Weights of a small transformer language model.
Size: width 128, 4.56M parameters.
Training: 154M tokens, 4685 steps.
Each number is 128 + 32 x the weight over its row's rms, rounded and kept within 0 to 255. Layers, rows and columns count from 0. Numbers have three digits each. The size before them is the row's rms in percent of the matrix's.

# up: layer 7 MLP up, 512x128, rms 0.192, rows 495-511, columns 0-127
# down: layer 7 MLP down (transposed), 512x128, rms 0.0936, rows 495-511, columns 0-127
up495 102:149110148141169104126087091171132150144161121174179122128064111132134127130167143106163096095154123199116121089098136145149091143166149120132154115112165129198090145116179131115092179185087154135160117218149161141138134117150085162185100118075145145118037054158161143147157096091081095092122123103150179151149101161116171155145151135074107087152092117090133116108129066091146141143119
down495 105:186149144125067135104150150170124088105179169173134112105055202165101153104124107158139053126114129123096095118145133099164124110103179154117077107115132124191086189161137160115144143146120159117071205119102150122144138146117145129148164110075153119146067143155134136124137109127109061167088138081130125110149109061121147168132137123126177152102160057174123073153127093085078155156125
up496 112:115177120196100144084131128077072143179132118126119135117151161125174122117179093070131143128157163154124115137107112081078094117126095088129174133162114138154114151176114102155137214089078105101089190131061088111169082163167137091125096122135140141101130137142107137131161065094139145146106160103179122089131174139116204112125092193119142170107128182133154127143155067153165142115189
down496 125:161137139180136154138114162081171182170127108083161169117131155105181086120177205137142069110036122118124107154102122156098158094095143124110129055129094158084169127135156101135163140170166116122117140099071054120089096180093107114139139104146118213082143087139096184138145132165125152129124114138087133125082133148120150073133140145170131097119145083147173086124092119111171132148165
up497 095:149121154139128108152081128183096150157061170107169120124140146178084108123110087087136080172110117155114121117149135173099119196121080105114097147117160169167121132193116165207112115082145128179135060119118145143119130136090079071073173090115091114150129176106157156199165172111103091153123153103118166172139174088115141177057149156169171107138122154144114140150149119093125098112147
down497 091:097109118113116117141075140079162116100159078137092127157121113076156117122164070104065118090107139133068122144145170144167145070112128126172148150066078134113144073072133131181100149180145091099091137066117054077207086072119120185133099157112174133107162051133128144082107132144116135159138072158131157142145120143128150086166167115137111160124165160096149130136128130147168117091141
up498 102:127171130188073123118117133086159070094118125112125116111096137164120089131071125131146145184149118152083129173126131083096136147139144123160182136169114108114113127165045101159157156081120116037118169157103094099161124110168143122125107143184151120172146212123189175138163065128128143124141149107114133147130054098057160133161119150153140131092167107148115165150185115117103119067095
down498 102:102097079079157075149045161133131097098122187150128175180146104146127106086099156111153081142080216093161177153107114124130094112115089178108083098151129131119108118121079145171158127192135197126125066099139094103110129091139053088133130204080145172123157125144111177126084088148129169110137125093126090121139073146145074138138141158109141157106126130145144170138107107162125120130126
up499 090:188121078129165189134102143190134132178119131114080114112152102162121141163150176092127128124118120081119093180150133164134102102105043144154181135151144125117103155140176205116152111160126159125130086118077070120131129072098095152118099116142121180094148110104169104134198150149126150096087119153139141106121141100147130210173048144107145120178109148143151135132055132149198167128121
down499 085:078091129098080206146153122156133096124132118136169128080143168155123136145123124186109108137120137136200179128136125185088107148095143133090079114102122138110094124135084116086087142180156115097141149098149125143077137111118114114129122121123135134174072134096113168111124160169122148153172112065097123147197093125088074123156137115145175100112189255134104103066130139155141140123100
up500 111:142091079066183123137131174105165131092135151107077179158061141072144098071114147162166162143136063195078155080158141125094134075147090062106145145082125135145204149128183135158158142119130151088143135100091138115107110084171141071089142113058173170147155127145131206144112124135139085071126131150118119167091108150134147096093132103093122163120118140144157113118135112113154117110108
down500 114:120100139100099114087165171096133177086133138155091175082094078091163141050115102105106130167151115102103178137187174128128138083148169101093175127092165097105118053094153127126136164137121157092169125063080128044125130165123106146102108114078066145111124135187090133183137094159120140090123119161058128129151136148130137124130166155152128167165079164109088142102154141102168088144111
up501 102:143128145125056174137175145067159170122145158141185044147110097210113130140176132159118170121128131165145089113133122140056092105131065127108102152104117137139114120108073074150132120126175138085117118133113151192106124150165138155146154085101135092075108091103105197155138119127124168110075132144124108037141066158115102174115149115141113142137093133150100125185118074133131125076100
down501 095:120182165128082131159107167160168114133151138133109114142080120121101172122150092185176147118102147127153110088137130120090169063171116134070094155168129205214116174117151166137103124151201127156108096131164117111187143166185105133144139160118091160089141131117156140105116198145159162071151141114121150094161169083167130139148159078129118159207109135167077087120116114086141102126123
up502 100:111111133157138098132149185065100164126127157117042078153120117120132116100180091161126134167140143166084083134144064079130092177221121092171087090110141145106148128136091122113110130115141084129079179138074103134098146107132110099067083130142112084100065146061082096118098133130145124107122123218119112061132155116081107140141078084104140124124137140153118146142096117121178133151108
down502 113:096102180163108079132128180141143132165189127169133121168101131142121115129172102154111134133128083144132139152140166052129073070131150123146075087177146137140191147162151115134157157150135120117126161166094136176151144134089143113108094098097113116099194111138089096103130129120144135136151177157133128123106159225121172135141085084110085128167100030157087163205136156148132161179163
up503 099:135168159135122120121139140142143104111119161143153099148092156112106104113123104137121145093159098125129134104112112148150130167025144098148107217120125128108147176133085211107088108109130095162115172127179157173098126161171109208121078070157117150082110148149169063140163114087075163106091146121120127104133150169104088167131055073055112080117110153101147132121104111140163119186118
down503 103:139119131120133128141123153144151115098137185145115072115134092162083131131087098124151146096095160114157110134055083150141130079132136091201209157119135111108094100162142146154123093121095126146082138124173135159139122163146159150119178109175151130093120122146134078100132104093031153151085163137060112132104155158120140148172126089096128115066161030094131135097060171163113123194123
up504 101:131117108164150112155073067152178119103153134138181172139121169161127115133087116131134109090099108176138106141115099101101098167169166100109128112133077143119135125153061155109119163100120102133214060162092179047094114151160134109176151029109121169088166151115152130119145177123183137103149093144122124154131153130140076177125138126138176073130081142093131135128131196151086104133095
down504 107:113129101126073105128164106140114080187178137128093138111190147137161069162180108129105098113106156133151068135120129144102110127174148172154121151076096145131144088132140127192133159139030192079153075094149127118168082148083110131139120103184162141130149140104133087109158111118149136168189113120139104094151143152143124174155118197168136120138106059127062137168084104108062152136121
up505 097:132091137183173077128147087169156087120149081112094151166141160153154105145114084111082103127125149181176062119171066137153111152103138140134184098124115162187197148131125170154143051088175134181153160106095132071145104142158131096155138130128142084097090166119143121104122091132105132123130114167099160174078147194110150093165110144163155167182123144118153149158094133080163106082167
down505 098:174087140140063083063120144125211145148139165102146084136138140052118113131134078115114135131104123128108143095116110124164139146184104136098093159131064126107123146182112133124161164154136118064146071074124135079130106138146155140164162118154067120172137154121125146127173093135125154146117113136079154152103116110201115102127169090150087174118148181148081156115113197198140198170106
up506 095:177121064100101148113132120099103091114167141045095101063065145120099129118117133176131204192125111079163106097138188145146161142186159174102131106095091094111132145095089172082158073077117158118098101175167168119112135123129092119078137112177119118183154131196155154129062139138124085109149158152095153100090127162145126157092108134160110181123120139122145156156152116094103123105136
down506 097:084183167116130138104133134084172160125175157138104132114124117170113104121149093170099142136139146117164091072094153089097116160048132137093144084160153151103179101077057137212170120144108139177114129148175130144113142133155143078183137127117202163143085197100137119088141121162109114132101125148093119123104094164141106112191111127153177150149165157174104067121085128138180158108077
up507 097:142085183039145179157152150129145118078169083171121089066083113136148135084141080166181154137125140146169154103153097140122176097121087127120110078147080104145168154130144151141123192157136099114153129143135166167065145142194149164089155112082130183172146111126105135159136088083133179122108083151159141178100086143174169142110108137142102076156076172166139128145142157141179136137135
down507 095:120142094208106174182112098146092160114138111112164174126180091121086115102072155109132132122146132087152114150115107163119123142118109105182160143101221107086096075139142089107089145076147126129142179161164139138126156097129099125137088088198153133075097123130094141162138135147149134158136132136127095187029137155112064130139083167129172135151105102112110150113105065098108053148143
up508 095:137127185128147091139120167134144157101135159132148111122111104122162108123186078158127163155078098172140132102073123133117140131149189141164077133154123123073100140100150152136143195125186099117159080120117091164122151160179118103155176089115137099060104131143146133136102144093174129155109105162047203183210114126145047164123152113182102095149090079154106127120129173110149100134166
down508 105:076098177132123108108091084128092107143151117100106101123133171135193183108096093151173123189140118109149096124147107149166175130108113116185141155146101117077122117124150142154083186159151163103192124105150135136137093100123159099164071147096076122148112112117171124128100091142158139172119053116107187134122096111089075131083086131106132090165087235135160112136179153156082132098083
up509 098:134182142142121120107131140112142098155108113125098040077079150169152052141147113162098067099050148122056153129114147126114130114198139074097159184121136145127053158113090103118098096126105120114133119179157191131086062158119118100108131109141145108145149155135123125126167139154160141110104203134108151090146131132177099193074120186130135109155101106107092169181095120140126116092132
down509 096:144144110094132171119031092105129098136111150124137122124097130109102144083145149138077117186159127102123160163153133128104076200129160099124085120079086135122241165076130120137124160109095134102191078135092152114181094113174106089147106127148134109178100083127126121105095108194142130115130167187157071156145170091091102141191129154125191125128131090126149129154128156154111111142172
up510 096:162095092131201146130082177102104144072131165157083175091150105130110111141151106153142110125139124157148148095124102107077144113117111071092095120121088050123111160138085133111149118189105103112123164106145118107141159148113072118060121171101125154144089203162130121100134162145140091186143115148119116143091134117098078111155155090124117091159211123101138110106129130000125120135143
down510 084:082150198147152129094117169141131117080175115132133147089161122095118170155138139108150127185093127097125130129083094128122154155129182149086107121126113171182133097114098123137173079119159131104162184115201171108145127143081112119084102133115118157156153098077105069148096104085155129121129098138123127126135172075158094132157185174120147138181231134171112112106190186155202097121116
up511 102:097151085143105065078153134152163096155165156149095174082106203111119089141121049156159092109143125141082099159148121102144173161125155160130135110076085126126125118095162141064178112094151120128108107162073146095154153127150117179117081135121187163037143179106124143176127122149169146159117180080083132134140141119159135132166061120116110093125153141151127050127179121134158128134096
down511 096:138173112122069150177180120078064072140126122073130132154185133101140144106142082182130107175129124124143092148117141090167164169063141163137139046102082162110082134125153090130085098086068123148125130144095111104126102138088079141133095099102163141142147152098100126125187128141111148112122164048177146117197129114090146082131092123121136072139117177129151141144176153161128142153064